Weights of a small transformer language model: 4 heads of 32, vocabulary 3374.
Each number is 500 + 50 x the weight over its row's rms, rounded and kept within 0 to 999. Layers, rows and columns count from 0. Numbers have three digits each. The size before them is the row's rms in percent of the matrix's.

# layer 2 MLP up, 320x128, rms 0.105, rows 40-111, columns 0-63
113:450531544585512498522487457467364518520490446503442394553474357477489450518603500586438556467536421554442463566517419549468468543522482564551551450467499508410481470519555556594551505574566518
101:569482469411526460592490455452582428489485578431495524521446431521545409509533576460523533470454486489445433554445554491508484524591469496497560546497530508488550430514447553553514550484434510
089:566506530517391528555446482497504554481460581405484508528481512470524607501549379498555570565471484519544483450552477481568589486425472506495424464532558465520521546436551477455421492566438564
091:484618486470553489456621547443518516505461446458453462494516568460517524480468446510550378534472495540580437487539479523473466413426546519392526482475550632481468404567485515473539487482474511
108:485572453498449438524574499551530440528543504464484533505416548486399552490500454489509532433582395452481511449496612433460408483531446551517523530538587510581590423410528480475482534540422491
105:589509488418463463433555487513518558442520558496538468541444472501530488400485481517540592451525579536439585422458485496468613549538504481447437342465553507507458544556494485451439502481558482
099:518533452481480528481603405419573519504498568528481414390440493493519498522486421524475521557528486481497419431532475562537424523397505470556532470547432420432467441383511550525623436578475528
101:524496411425562446513525379440520442482538408438519572473415532416536434425481479477539419511483391536403508511378566541437527567475470494504485554541551512395429482507566509615523511556521517
102:633512488516401523541530563525512512435539470506569447557520518456521575461537565487552509489500505475564593469518501477462574569514409564484505401506549470502490517486438544456507427454499553
097:591523550472517504567493436462524527498548583502483548527573623519518590503566559481561499463449574511551460503555526568436439436488572576427606572462471452570443498495549566418568554523583464
100:438534455576479400553505481440475463565468530523535480592490553460465448586525488473629543433466536519522538413498385426534499380546421576449447492492470524490492446490485549449530537421529456
104:492462474555433551550449505521439507511499461504521454484545496532466416437424477599434478426516531555471488522559615535510447529461530465597508578449542518511507553458484447545521571399529457
096:408472463467509520499459592460519477551523482514459519418533569560488508515548552526428449511589403450526549485531632529453447463431532447450464585474560569475578445476516555532458485564417569
096:488474496496450443435512536380487507474398520442524535534495591429545460469495444496595408496487446622520581523482535425583534521526523507472469489579513554530513598519551509554532471553493539
100:574522449442571471558528515514476573444519504388529492433423552413498572547478416514482580462649532451434557447500484444457471523559381529417567480461486411470536535440510526512372406481493557
096:571504510516543492553529508497531543492516488466422540481479563487536459465469505480519444465509509482503475543516540458407396447516520589494506506521516566444493539496425497533564486517441486
094:519577429522536479505487527469546460452527466519471474540454446523514494555515506461492558513546452457426577504509470516600477479576467569542525510472505620462471492542386561467470522549546552
100:607501388446394485547455519636504592476518505523488473554488467526483466524549403526452503436556546489571476586560509526533436475540502442498553542488559496444543447476427523428503471438567537
096:545474564562471540515490495514509499560514490492526545495527603417464511412570443521556444521468486443533503559423436556464406473487454503441532535455553495446543504496466634474397578533505513
107:539416469527567499427519430473443458498491512500500433537472484545482485507489475469420449476602458525513454456485592384559493570517406466570555487517524520560446495468474529515488509524508505
104:410465500501455441496484545501476439443560448430452457500583494545446454572555515462548572526477455408388544520424535538506482525478540344573593546507530595539515530546501470403506525549600473
108:514460506504424539494500508493501471564418556474463490412519408531499506481511422533539473542425490447457581397588457571495589452375507484474441484563482567517503416398529439395475472498496520
103:424467593474519494514522491488477453508509520567531557509457442503536508472383551519501433454515377548549596416503492474498575502505418516567425538418516541406418592566480523512564477481513464
107:485426498487517473535534484503487543416462540442558526502493557563551410447515481542500611600514558395358576540497585517521530475476463536478417481491546531511552579555534582515440410661437582
099:462519436441459520434490551471404576563468493465525485436407512457471494423489510400527504475414530400470539580513440527512520504427399477518382548516454490551512456505420493407512483474520555
102:378489503479418505503480501517455525559442433496549445401459471551468472476561536497565520527565482464477560485509497475567485436477466532467544472402484552524508481482552528544538493482530479
091:561515496575390534531413527475448539529507515462445541477551437560462404492583504614467464536480514528601484540474479606490511462501454515485537494523497373543584503546480517484547528487489613
102:547549438599486506529529543542463511495469337476488521521460433501551520581471361510510470449469486443530534496542444447531484548542520519461424472544457428451547494484467444456534536481490505
095:524521516393452544510462426509504562478494554468521504504551495461450533620514453453514546412448600530529482469607508538515498552504385455583448472486593545620424498516484480523564572494542453
107:497401473420448448418534582542431550575494547575549397508497502557471494413410459512512470526462518471451439426444521566499501531527563482486459501505572395552452414558533472459496466414572627
090:437532440481497492540527413578501515529604414513557561440468470463466468444529408520477498495455570483463455541510497516569483438496462533462515504553419447526592444580636522455495603516520564
097:452539540526564520532535461417529531413479495452526473417487489468520491468524508512596468427465427485433484502452573489458531439493429498518559564454407491533458474530487541420466559496489577
097:586463462557562617487447509498471415595452463459508461445530504527578545453538530609512522496587402488512572568510456490522459482563450495468467468463514529568524444489472542493558559424410514
088:472553441448409383510477540476524565448466487383533432472515448558499482463457512434521474475520466573568586509542420562484491556449466494567467518492516568416548416494591446497496508498545490
099:483567489524535482542532523513523540477485466486533510560555432491510458509413569491514475515469522486552485563468483479512497572587380450503495546451448533584535545446661465486417507407543488
100:482588536494565425548532514548478525428461556528517542448563504556566497557524476489565563525483463482501458516579505417515496473505559545445434426522442499552431557508507578523566544450541412
096:518465498455445434503554463492551571404534529425443574515504493564441444468440564468539471491452510474504472512408511533492435588380536504535565483601531533529527537533557493528476538489505468
108:482581522516497482499601467422461489573546500522553525417476559576485434585582604558481445513462430535569511489528470528595414575403558462539533548533458472410493549469509508400577458518551420
105:473509488590546538539581571425374534498490511511387570418562506473503547384435450522483444510436480517431577483399459585489526532464529468478532491400563520465444495538428476548489606533410560
094:550510503522442423461584548547450521583483490545549502476432644582530492516567540550479516449562431512573493536416425621505454452499524432540528542492492431460496540572521496422484445511546513
097:527572517571402558547490544530520546441522520432478527516490461533472484457458488442475555499480463511540548518473433497522551508474565502506588627441424484464395528560521467496429486418584420
103:471548424462414546500534393504579481434439436502443462614490533490441557563450446529460466453491608550438436560556453548503442506514499486532506481483434457542475535517525556507481399541481549
094:585567488526513508430564444439457440484547478566492473439517533526376554490515408494530456479507439508520551465446562459539481492451489470493508554537465473540522512510553513488526602561534436
094:462486535484481442529573512541591574392538518447431512502445499455466596533427515402517505536471515490537493527512481580440533543535526427439503541429536566487537478548479608504481412448519459
100:529518467537535554519402533542550534557439516461531442496477411497487481451501455506469513534507513442418466538515505451475476455387535577533533476431502511539526494475433450432571467460412493
091:514553467455582608412540410588526497551501477523410466455495499533536479456460526426481492541562517516586501466513439574498517401468502561509529560494479556417494555533510425498603427501561525
101:447558575482479573519437485514538534498459554497485485472510502568499500521426474513578503584420534436473527607511442507453461475470530488472554511408501528443531437573585558481528467543428511
093:460509456555468606583539473550369641506443475458454523475539467491571540531527465524435491520536472481514514478422581471517506419493458529495486557462518468464514544497541494456413436511495459
102:534455465491545433553476427448480496544583491487473533442443566448486525457487484450536427539461471541545561469354468546501559520414380489464573450505468507466456447500512479543500452437435481
105:561483528453417497518344542515495512478522602519468431413431569504539421469502512510495553492481519596481609572494522553519623577510471474431459677469546524508506388520512520527520518478529430
106:547438464514523427560472525406489396560489487429502583489499471410522545507517434487498516496523556555488574496476535545516443476558516486434524494544404520600514451507591567453433506575535457
099:543440548499420588477465511477567423495413482505511448535489460533538571529511466498525557580595391492523458490543487436494452583518510531598577511502541398517506461479509517467527448560606515
103:474515515516542548539537453544440492571508533463513540555615507480526477496501503572468524499556502490536543520520479528474451511496457455382500405543460422507503492647504495431439379518498459
096:496434519517502556490472472496481448515538484483540577529486524495436586471507506502598527480442503543533489576591593467488367425486533544536535563525518484568526481469511483483575518493520521
109:557466570457487547464484608570539427503472569480564481545545541548569549532458437405431495477481494508464410446416502442435529537529471546628527593543530419521437512455513548458436458437576541
105:590481515500472492474500513581475532497597497468527423500452513500485535525497515433462557523560513465548621464538399530506529455462553456435476457498605565515492567568539494498502478528460486
100:525548558459506499491523422456525488527460415446530578506535457485464479502525501476495444610459469565518451420442597435554553487517546506581490484575469490484389518522442492557396478591506553
107:566528454401559549458500505573529553580497439467519536430523440506518599491517500551486489503492469523520566480519532482553479469469448496465474527510490443512541576427505499470520539553481507
099:462529506522418468431544495393410528483465404488466477557449464452470508532545461496495508477491411463429496431459545543474448499400533454474452553607509421545562519484609507479474392416569468
108:475484528429510535521520448447510580541457520556535507582574547590422544489565538495617586562543536495544464519532486560514478450482542545466498530440483619541459411509406481465413563529582476
099:423424479454524437468568488506530436486440416495416460496448475528519466542469397598549484516464552469571515595452476588560437497474526552470481546557581513476505501443441519520484454455616465
100:493400448440441486460482309513464546607600567494532504506514412587491473490439443510542515536462504478508509613544474493527379494594448421469414444489546472402502517514543436505504468473570539
100:552492635420492495470474474459455454559509418544468620545502499593557565425529524461448589450500563473481524478531477380573397491564575536508509520464543492492501521519598508578393485581505419
110:491492422481475468449478581461469474493447536484587458448491446557580448423565444540587553538495443424483463536443500496492494618438545508484475535417446567490519503557492538400503463371526486
093:447522422466579525509596499589542448527425434546497439474483521451597554503488504522488468477543542493453515511500497473552548507351544505520498608476500409357524523513536466583430467541586499
107:512433529625440464519467517472478481508461568549525562488504470424444567499499465406425485534548532492511410450511499445453484566449532550532545503444518461464595516584434487508558506509439591
094:501443445566475520502453516505519461482432557486525464499578493529534393445477522539523487411475498493481574471473525482527397443573533480444555464449610611508525502452425393471510491505517555
096:500583521516525526494550488417536542422529528511479519610542446495452522472551494554656472542450526452560445531518468439503514569565477506481541470499508464467433499569494441521468510456560436
092:519532497540601518456502459459435482494544558445420491554412555527555495502449390495453591545471494479489568474448492492516445497415577497506458568511507468429473491413414537483544487565481524
104:540464572622432461492486501422586488493530494501613491493588497551471427541463512441544421458490553527455520485594553530619509471534420473457430522489475520491461524506483482542464472510516480
104:529572507525520500412563511591437559430519509466535510479482460422493511480500666535434519422485461585448558555576551575459505443463526390522538542462550462511427481456503587555593380546507507
087:533484488477496467502545494513461400567498520542534521494465510532449546407521503472505542432456554539477577509417482557462531420499589572489567455519462536492494423504556421439474519448415423
# layer 2 MLP down (transposed), 320x128, rms 0.059, rows 40-110, columns 0-63
112:549384500474528454468494505518498500501487582504405527561448444423597603490567476518440493481510489458572574524575485503496445426493500567605500514526539473491544526524470502494529472556540524
099:554576529445536518546557545598466441453497538499526435387484436459518481512554542537485517524422547466453567547454584576446494499491457594433544518448482465535396528606456406418543515422478534
095:490473479576515446575550465428454467507479574493613565489474508455488551576511505492406570597476561474502463495463497509546496538418530568612471479455488556434484476514430587525397539531451479
092:532519463463511490453602525504536470523513488474476460403511498576484474450472468493506460556445460550504495435531560468526517510434416543503496457555437570506549534332456457477538494427550560
109:511514382460449357577534441507503460483437515488394482523456494551449534528466485580415547429488493537509429414485591443526481463522439522486513474514549470509502394383516524465361524570564514
100:554511425521443478439573532561525576491527558558402448481457428474504479458558504512599581431469527457383574485515475550404545509460572456382487537482544442586503589561523554502430549524548482
097:473582512529584556417516469469434490467464549495498459437489463419469538577578474567446501510497473493457449512480508518498477494510451495533512534595403496500557554391519466445560371556500513
097:487473515552451465593559513653573517463541507480517542519492521496459576553470570454413464514496484530562584470548451429583528523535355531508507454450547527582546463532525565519566585424480534
108:481428524545488527501587430495569591539533471460420510572517500494531482426426482450418520468544477504403484429525535481521539476451583549548529399442459476543485478555447442510462496526480497
105:462483433538516470514501513455534472462551490503450397523536550545499573519504528473489526457423469445499544448477465606456511424443539595471615519561401489603464466572527601431534480610569474
103:442532506502517463455463468490488474581511459472450516517549584543458541608593541461533559542516550443556473442567461472441561504511523542512500491568453466520512477428563560472461526527452424
111:536520468498529527489487546505527541495708482477498506496515485573561475533514464456462434376501502460418528622584557505543440569536483539508476552537494463499509524512502480526568483423535489
092:375515450427496500493549478542489524446430524476388556428370627554500489491481583501514514398546518479455535459465462546479554469579527535465507511488484475462495476485396531444496468550458491
097:458440524474477458583452602568575460526510521429537557514499503487573456591475452513590462532491541469490579502585550449579545572533488512573524482526451494494456499495481535578446362531541457
104:521481412513601475586450535523517639493537556417510441439528523477533508505635473505562466423562506364437496533477481441536490551587533533467526542470530483477565455500506526502369447489502539
087:407426495452521529469464473510466493538422518443529526485520486487567370516556532515546524467498610567470483479495552534607474466494536541470561390518557465464471543486412496499529540524613496
098:610519533497504515441501555513424496505535480488368514505557485487637542502467469489538623544455381573459496500551481528563458479463505659529410616529586442440475569552547576507450495468467530
097:485478381497546484445539475543509514515500435492487442474447513538551479567592476505547499530442578502514511535536443459390528498425416466475499524534542526546403530490494515500399464445481517
096:524558496628462505445521463501452516541519495489492520433457489482508442454539524504446394521495534486468478507598440496519484532439535480504512443544513493420508435518498524446486533493498515
106:507522521515494479424480507531475516439510509472575379661507466470523502466569510506480407551513455517502538514457427545518453525579490416508526612508473556541477510447443571466494432430483500
102:476424506470495411414508437560476543454541561484522545452496489524500448515467490523489461536485481489522467462441496546418437496505571469448452526552481490584604548424475493408512465502571545
106:515479494517481515484493543574505516488473597491511439565462430545526592507543512574454468478575527447506644455577550587564502487413469431443453477551564552457505612504544478507509457612493531
100:451495549413503492556541578492475491502482556457578613485435524507499464475484453479549427534438468512645601473515502480481537407539442481502481524407520499556490466540485419461579536439531468
107:485497464468499561467582493400450557450488403538504514498533494546418492430639568564497511489432508492420507488527549547518567631423470482486439549568509603482471567569633535385455453522445462
099:465559467612536527466515584456451473491450429468455458398458539446594527491465548430584481534409492433557505561492497565570481549448408640549522481431439430576476488565419488439522447557543469
109:522543462430453419529545455465621497477504504560544559537496531530486471446562571536502515468546443499470421374481516486494454542486538460489458472445424470482508501472499492665519432647491509
086:559524437451524519512536525489515438513498490628494480451473506525506468534572520506489402537512469474563497484542520571547429504485553466435527529448541531470529489462454496433430484488600446
104:432569484575454509481543462593471563549445365509439502470493483588542553500373400408546420482498508480487536448511470469496512553568538522565428455439465507444551476481450572471489563499529575
095:372538508464460544512510468458570481548406502520542486496489544511529411444535578512515485531543610526466562499515447550572532403454466462499489430586577593430444541551537509526534543535492503
104:551524436438453512502509515493388571426511606491515486408472437494362538577544445497532497360584464494490526464529552424460490491455566560484582610454515462480636458513436464490566502545503546
090:429560495372470437579449475513476554486588462483501416546399506402520519448563542500443495580493562471515479481491485547548525460499447396429515539552512494445571426596574424487503485513496514
097:457596540478571494480528414478502447508518451475472561601481432482486539436521494503398535412494528514526506453539501460495453489455502510402478534499428524492533516473481524392629488409580577
096:566500427466518482592503505546460483477472486554598524485481624594507509518538570497503454449445430397482573499497522486507476491479474465507476510441590526537397555511518512378478593524431449
098:511535509514439451488477537464553514456528515422533482433458505597469489486515484457525555498515420458572567497455452496433493539516614461573484390543447541481462484437556479609459461533639610
097:509494503514451488506524489511577433394530462461520523488541499536515425495435528452587431588468425424484503617523535486421529461563479436470514539480523555628574521481655489608579509538440482
099:496466551524487457559528501504507459499564518460539436513449406532519536478592493520444547467569440436457503479509432529512440554499522481544437440364523525532553563449516444450446618603514545
100:500508495577519489551471525512512504463521591464500519584438486647527610511550480410509517524363437567504503412466508568475418569482548532517556480487463558435474458435489508513569624492479476
107:550479532471489428460481439529484560561483511513434468521487409494496511565567528450473525513442498488560552527501533557517491545460477503481532649596423478556387492467524537497575450504644490
106:579551458518507482453512519453510489572589427535504429497523502413507496559460542507488457476490431478412556582511474428554536530424525537520533460424440433566513498572465446538519586546408506
097:493467463586451463538511515611452477469513513582428514491476568465529440535537451518537512463526566483397528530504499655436524524444444523541492594492433490481502452565507564412396506525556532
102:531532534489472458536450478509497574565630530507522579552620488516455544498551459549394545510553387484424445582499439525466521490493437448539469494528485500493583511466570484477403514439649480
104:531454457491508489491604479532550514485579458525449501438477416439417495548491468427523525458514502381502524561493441496500542470485510435520516638427502487539541538467508488544597510516567501
099:527520490420503587502559450485453480567465537395432589459461435504542487499513455601524453495479415516613456499494562535562525462485506518519527522434535540447462479520428594511498605560498429
094:587452513512481594435423543395437489495499476565591487530456470455419554526525520525497503542502373502535482465503506528536469503485532510472562478537443583459550554547514493508613458562493459
097:532567407513512510483516585567431473552505509509446473499475567504432467529587477577546442427589478462509448538505475527498534493514493530558504663466449556452455507463508476558511517567493562
087:544448423506550537554487474557573658512556542483474481537407434503515520541476516544504474459537517478583541515548492532581531433481528456378527481525466549501468546473571406497488466533561581
098:531533457418502466447469570587557591597513546500512460537500562422482483449527520496520501499595503552532478496443456452503444548488479548554537482568525457592422443508405487567494508469480507
097:460489554456477585516473530471550527526514448474455572571539517510548531414531438458501494490502463513477463563559579341491508483559533462524555547424457515447421519448458423616525417529546425
101:614501524506480533542493462577549498519480461489518506527364487453447485519554522474504506465454477449399531460496521566516483439451429480561506415458427474455559458523502448488512457463457489
107:485540451411504451486493454464446531534504509510536448547436441475503459514510558531404510588490498600481439481620526546578577573530459477552462477495565504575608519540556451523534456475450577
094:533543528553480565419403486487571460579489541406446558436429491545555573513484590545448576499615523453563508528554418511573476475454508571485532639464499463452524521444434537493454532461456547
094:468500530513428504453434470538446565555515499482525498478510468485506581502531430514600536483537401527528487482456508491488479545436570571544531438563505482524533495469434502454535451448522595
101:494561538530496478611507522494460437522528405531503469463525515555495479535504567402530511466515527429474463499518481541503478451452548488617481539479581469474463533432504541452381513471570509
091:393502451576412470475544436562520397557579525487453509419516518497489431517547500456523523476508415547586557481495487561487500454403548543500467601519610515460478591559431440560568423479537521
108:530520549392526436507459503542490494492507551499579542412528498461463577520446491499402454459536500516528478532487457520525578536513431536540524484517468489496435522489573477452514475517552497
103:531526539512509563531496547469523434421525439454454567574546468547552532481497513490578550458533495484458507532473458545482494530478533358461520506467567497536545511494609490509573470529426446
101:564660478495531531504439503536421555416501545525458539515446551491504524632461460483489562413553561436525521455430472415477486502466429502539470557478428445557486504411528548579508537468514519
103:458505457583452512417462542504469567576484526470525489526513500504468520496452423539492511512523384457394470476491478457523494524557488496562444422597471510485422483536466552428446537469422488
100:455584572448469478495543510390460532555473458529550511576520489468441440496483407534470504417487439466384550524433551515490469522523517492472402557572509497598567579507624565538526385430577528
104:402521486518514475502405449527487489481389477571509556424466485543515547613608484597503497558475513462494576406515463503412537559518541573568514530494475532587503516573466431473519516560475547
103:499486441460487449524454480522502483394608468512513570604535520580390462451584567540453499492465457480462481466449488433494556491458518536498567517514443541485544477480562480337573484501570551
097:520459406440463512426469425626501524495561471559454502517505456570544495488594497484497510508477552519578531523436427489545508526566538550448387498570467502477496535542579484519548497551536576
104:545531436457469521576484498448603423489566439436470527490501468602483550483495412472535522471481462553484554452464421471557523518524451533490526495532466474568528547498626463514516521439448547
110:516573582510400455501589508483560533488558401466426518528480501506484462463434441553455551441626520559501473456537509514476505533549445516462473488463440505549484536606556503557469494524609562
097:507463481400493517589409509450530498464498561479474528466442552532565535530460539517520513526515555580430517537521417535462486472529457505434446493561511460499459541480555544546438492485430464
108:522566488522479466492445504489543460510466410575497533545376469435460588504494530469458467565597495532459496509466576398467498470534573555501548469516444526441604607536528489482488524560433589
094:575432504444566382533628606496595537497434472500598476490613530551506501491476536547512512497517476487473542498583530487445514426567442506462420479504445501473599562509581454557497504543481514
091:518505476415458599500553494501526529481516484473519515514482477532428469457506427530524572411481463453495550487505512506545535491475526426588420576519429576502529553541519442495474471477519503
090:507549506520541573531512474524476475468532563517539484517459517524443494554461538608468493493468553444486529452519547468449440435514450486494460573530493520383417494526433472572428461446412496
100:498497503575476471480429532530515526612487407503509443483492510498581522456467522420465542635528504512525479520492531577526540481576512501442535576448458428462374457525437501429419571485427505
110:501543472474595518491525484523567468409459577521479487528441550478528474500543505548444461445515493482498593576498451506556481520540453549504521438518507446426533420468508486548518445433457508
# layer 2 MLP gate, 320x128, rms 0.108, rows 41-111, columns 0-63
100:448541521552500514434494510534592482448528518447501489536483538547458570484435492555550597433402524493551581600579502525422432484475495515504518512514614496481534541445463481429558447462506562
094:615498483555514501588475510474539531538488573439470474474599563467467574554493406491493450558512493461450467430616557538486568566450530508421464522620588511566536514476452597473472498544514500
095:507509565519541523558502514431493586410560531419466519429558526455483492527572497455514598470563516408496532487511501562515510535546467554526496547582564300476471536540494476362484498522575487
107:471470560629499463567524484450422464535478593505555475519545466502449497571497445527484538502472532465507427537503553555441466559501511544529518553464483428513523552467537527465402525499425514
095:425438497572457532437566488515461477508455474430496498459515512500441573580559529490512625536484499460426466548567509501437378506452595527494492535512547447480510498533525491529560512510507438
098:499508478509535506548381524521426523470477508517433504521531511418399483537453519473458633451506589529487508525543542488520463460489503521591522498550518425580493570558499465483477469482546622
105:542607426399457540492507437549481508543456494472463489464488466505501494432494506552492451489545500463448524439526515519502487451502474467437529513566568497490495492471564479542434469605496455
104:464510465426513455422589495452513457543387452494558564392454480425565430512510521503470460492418462450387473530470446491541498421579569478515492527544470523452499517541475481491499558600439467
098:483465586562473548474467566539524466480519515513452533577569452532474514393396561530497492489518514444446550503516525446417447485471499478508544490419469532508501411585463546484475507528545494
096:438530576417572513383501442414545570538440399491467460436551497495424509525450593551516535545457440492473496558473581497540511537509431564521491425444542476485406508456435519432428501561483484
106:518498483418571433389475466408566555515445569553413445483514484505476585519588519466440456559484493531511499556499481501456584404520552577500490476492481554446549501479543546426586451517485545
093:512521583521476484465440461609554534507475480433576567558509425522475481456533527573539524495441553409525466572452529511472401472568477477574570435427575459461604435570483508500536465464552474
099:547606434541560588468463407479488471471577464515421526453531445533439404496529549529446494619451479489508405512577452605447385437505574528481486487579482474572458467463545518559517512440491500
099:534470428435486517493516450431539513578563525426534510477515629540514460521555521492577551469502529563551569428557479509602437469572554562469523516523400483543498461535479531469482486563492487
095:583513470519502552480456576583573496530502552471545466564520628457604581463435406478441478432443482498473585471573524551488431578529525565432489570492463464549567453517469495497512490528413527
094:539455615466524526550559423456571537396509497540478522463558491443461571459467494502497477525444524508483500514485479533455476504580472530492441464446446544581514520451592477555435544406478419
099:463552517557449520467481524412513498482446532456467407427485453485404481454505417552488497555506492528461533540593494477509610471461539470484476396581478562539491451422546409453519478463504559
100:517448552481477569545497432538508458510494492603397448476558540497576492520464551432465461493584528565545500539495557493558470452445476514598538524482503485448483497480506382487537462557510492
101:453433566529555458469470619520428542422472529482465417465513485545443493522454438490427532528505419461373464449518595480559495484519526484427509460464471494497557501427488591460499460501444454
104:584431530509448485483468461490495533481546538522489460614541486570577527450477428557512504471424526376492439478452490536475463529503581531489490531503518491576547550558566549492520518446445520
101:542459481597417501599610493499492453605468506535442374509536518511525547459424559545528511583473425518574439490446518493482508577558533483508535416527499512531524474437462501486395560528552469
096:444569538486504505437414434497521538616522538602473470560462477546404544552420582544465476471510427504466401543501416516545522497456537487479448474470469503331510468501479507428456440596506483
110:542453471516361530468413451528499450562541522572462495492531439465588456496540525520460422379553526525523533422551468439542476360558506512471563453457494468516490500446484539460428486469542547
104:651457513486453543487622607538496614542421530412579498518486532619570541470493478396569461485456534457481459551480455459581368517567544519487404566461515531586448531494480446499486593465503568
115:444552495542553539512506569555477423504526460491484520484620527552357520510528454574571542516525469541552523511551457536481511422497446466504589474562457529563482495549537558450445482512456464
091:542521495445505383613497477507469579534479477506491426529458485509447571559513560456560433553469554506508490521616478476549493517474472545407529480540483542551492497500530512571473314478562445
099:556566461474404496471471464424524532426473508541492470471419487528534575375537547506491548501472553563494485467536409574427463584534530451578513506472466573441491558497426464482562546590378480
090:503527506478523546491467446461484545490499547460487531489464529474481514654506474481516496423432617585540502530514504494457514514560431506614464484476524508572384455484460457522570489516532472
105:528442571554503486499499449480453455511517557489499463462532507468571550608494526554503466532558366537517418421553525479575437509507517478531573562546362537537525525449463640543543472549512457
088:612482528527547427486551573552500559454463435516498511527580512529547475492457483527546505480411538570562524443590477489469404509534506487549514503532459517523479476389526514477466654541531541
102:459456516535461494514565548463504478518495612466515475488498491523494550484544529503628538489503510410468590496528559563439503417506516513480585514425525512498439486565483576438569538502516495
104:618491454405567441517518527549453559376540526467477570406488571466474535588552459496526399497468512493472517523446458566528525523463529506533451516562497557560532569440499490468507538503464460
094:540480534568565641437544584540441466474512585613425567559531607514501487468414450486444529496544610480452524453478480458501493437460519516479557493389424427524501496523406629463510509436484471
101:478491580482504510498401515467492549521455569539541480502461559437547490527524465510491533455494519531590542471549530439499497503523532583463524488569596387494446570528455531526529478486499509
097:571473533508524417528390390545479418453506520497524567487554512538465522520541502483515505463510529454558452478544552387597535487558530541483641416530435476448512494422561448462498476504525597
099:472431496542532385557497515472547499502483627491535469525459549486541541507541464508496470542497458513466470457525514519489479543426593437478491402510473476410527487476489569466494647531497488
113:444514441464544504490451481530472485528486456542413522640533433516476577508437455543405542534471512437415433475510569397534593495607507486463511571509485462452546472535451453490471486507454465
108:481544472474408432382365581369461430510467453464503563536481550530486468513475546423526422479555523601448497499492476557485508494569469507423528469451459536527467461495518569487508439477487528
096:538452524465476463513451468481420468519556548494414449540530459479508463427415480489481519536524535451421477536510487542456494500461489536379433384507434531507494482475547605669555471471525457
096:505538501600503479498416400526481449502612491459536438578525571537432581534464529526485519437513572475463482498528482576382497530576484470489492470514516476589562470478472612471432514443514425
103:650501461509546476428415525395527447443529505471554509517536423520469454548448508524492539490411499425472559468513550369553495521536482492468534562562499532457473504509470487498465520467583559
100:570405483468490494522539502426438467545537497500510414491444433525484503510513522502645459398445454561586450443462499456547529519608491549436484487539486508444504472458492544440489546487597407
093:485521551441488493483472516499468488425498460600381514545560509529477520545547583576511431507500482502489524420526476553572549498539489512572532528488552528535475411560455632630595522484503562
091:474426454543434528443521442425558468458462512535520516532476526525472539457525513542454474500514423578515515484510535551546476442462531476502495495575483539473445587481539476547523418526572537
094:527431505516376439461416557471473467584540481574506564465529479491513442427480499493508492440555469498491495416435560465501529466407485500561540457508523501489487479491461549393498453475549437
100:528498535530643525566566479421505544558516452446514553530481467458478462553415477458510505613499555523516488484451453459512417502550395457541449446499493451408518530564458498524421446399522527
097:457505419480472466508489502483451511446493522580553417380478473444605568546514463605472547434408497518590444521438525523447470448505517553483412491502433543426568558500574506513555485447479544
096:516480512514506505509501589517433446588464489539541519470465491507399496401470470528509431529462478477471462406452520467468504450460517462404494482548622586488516488550510448498562516436509527
104:468535592447456402653429584504531535486523533513491439510536526500588406486522549521410534591506526559473530495546519509486545499526487437495513572425591436544549430558530546563431549431570442
099:480529580429430549468407437470480521385532525522364474498521441467362460570389473482456550525564470479486509465500453500503489483475494563556490497516474495455496516471542550588479474524523503
097:488562534512535436385426508548406469468583554580517489412504509482393468486495522477489529454383452472441439489496504518452383482425553468442476417614496465542534462510498516458492495515451525
102:402537546493553509514568559437461568484467448538436498444500608488536563388447535572540498478437635479536426503471505460493596460501505403463500440469567516434459545485514468491523422580531527
099:586439471529590496586493474463463542470490541465451519481407471445601513504477442543470464444606484471525529344534458425555521454476512532480484514576514542455523496520518477485372482451470519
104:547493483445409469482531507564470574364562541490519462584430474489501476532498566468478496500498462534437515525496562482494422425525519454523465542571427505507516481583432463574453420521555570
100:513493387502426493516551551544498532569530535514532393483487501461498535482509615489492466588499403553509517409497408547549490481547526481373486483609533566574501468491495496444452513544590523
097:409429501592400381459509524514438562498511510495508500571552548454554428458547426423499506517536429542460474399424469505416473476510515541471470485506487517549569521586538472439533493408475504
104:540516390482531548519498519517428456515545535522469501491492476474428396514545511379435401558528573595454431541487550566491428427507545442499594451511499491528550501566517599584540463523542445
103:523562525568435504509481482496417532407470535471547520532505438495430484491557420550507453537460432542452512414482516440491448523473522463441433490498409549534575568514484450499427574530510552
102:499486473507544505545566529539448406489563561524449510488444459446553577395471528408404402425554536507522504430476414484589522549509430475493578472489510494542449538502435464491457447498555484
110:556417452493491475445446534434458538456484543462505483610512433418597544519507485503501476485601475509615459544541508489496504517571435391565533480460560466432509535515539463509479508407505552
099:538483444470460578527517401513552509551550565499443454462470431528514410436555514506561436561524544459428492548568487484360439506482461435428426424564580527455528579545484478462513504508552521
106:534506481496437447517494469469565392612502423499541486511479567511476563453490475426546535487482478550491579471529492591561471480509486593414477431552438511502478526455580496504558475482449487
104:515487543468510503563509404490438539487587527532451480396480512473540485494440510566514528494509438533571548434492472503481482487481464490397488470554469457469374547482522520549570533569511417
095:443518516458457485461476560516511523500480537532516432431518516509482493510506523571463378405488409431457479525490596474507557536522585411526471404460444526606509539426493519359475571496436416
098:536482481504479555399454451516483482532490439487447527535549459465478527509485504514438516563524480516486385486457490480420478472487554481494534501498367485461499505607549462459517531601490555
099:479525438563578425553399460513547528535502505514487479555541487563518473617458520563430512478584483442439523409508513517439461428508422450564562462526568419559560516454482416501575429427513444
097:501513497520506549407551568420462503492532552496509455452484504615489408508457464500470494503500465354469542499408525550471447566502584493425474409527494563487583510453565538501533451531530502
085:546393491498486512484481463447512399493498536528570539484513468483546651459510537443462616468524457453477425478540429500540435533532560492518466548469483607452539468462562555452544539410494423
105:473601472454479482577422495394460541385522562446532479523505512502438477520475457534451476435457477490465492561513479418513422505508534471521479589552498601565512463512533482638467532486479465
108:472518471532595462506549442555563477446521550545557562475437529516488509564526567557490423499567488519373538529567475560572485534451471597501575561571547496562471505359562526507487424466631487
089:459396503457528480512506430447492544502545516550501493538525561564461510480537517460581523554504552516544404543565573581454521505508570505506409473477535524482403574504443506620598503541521538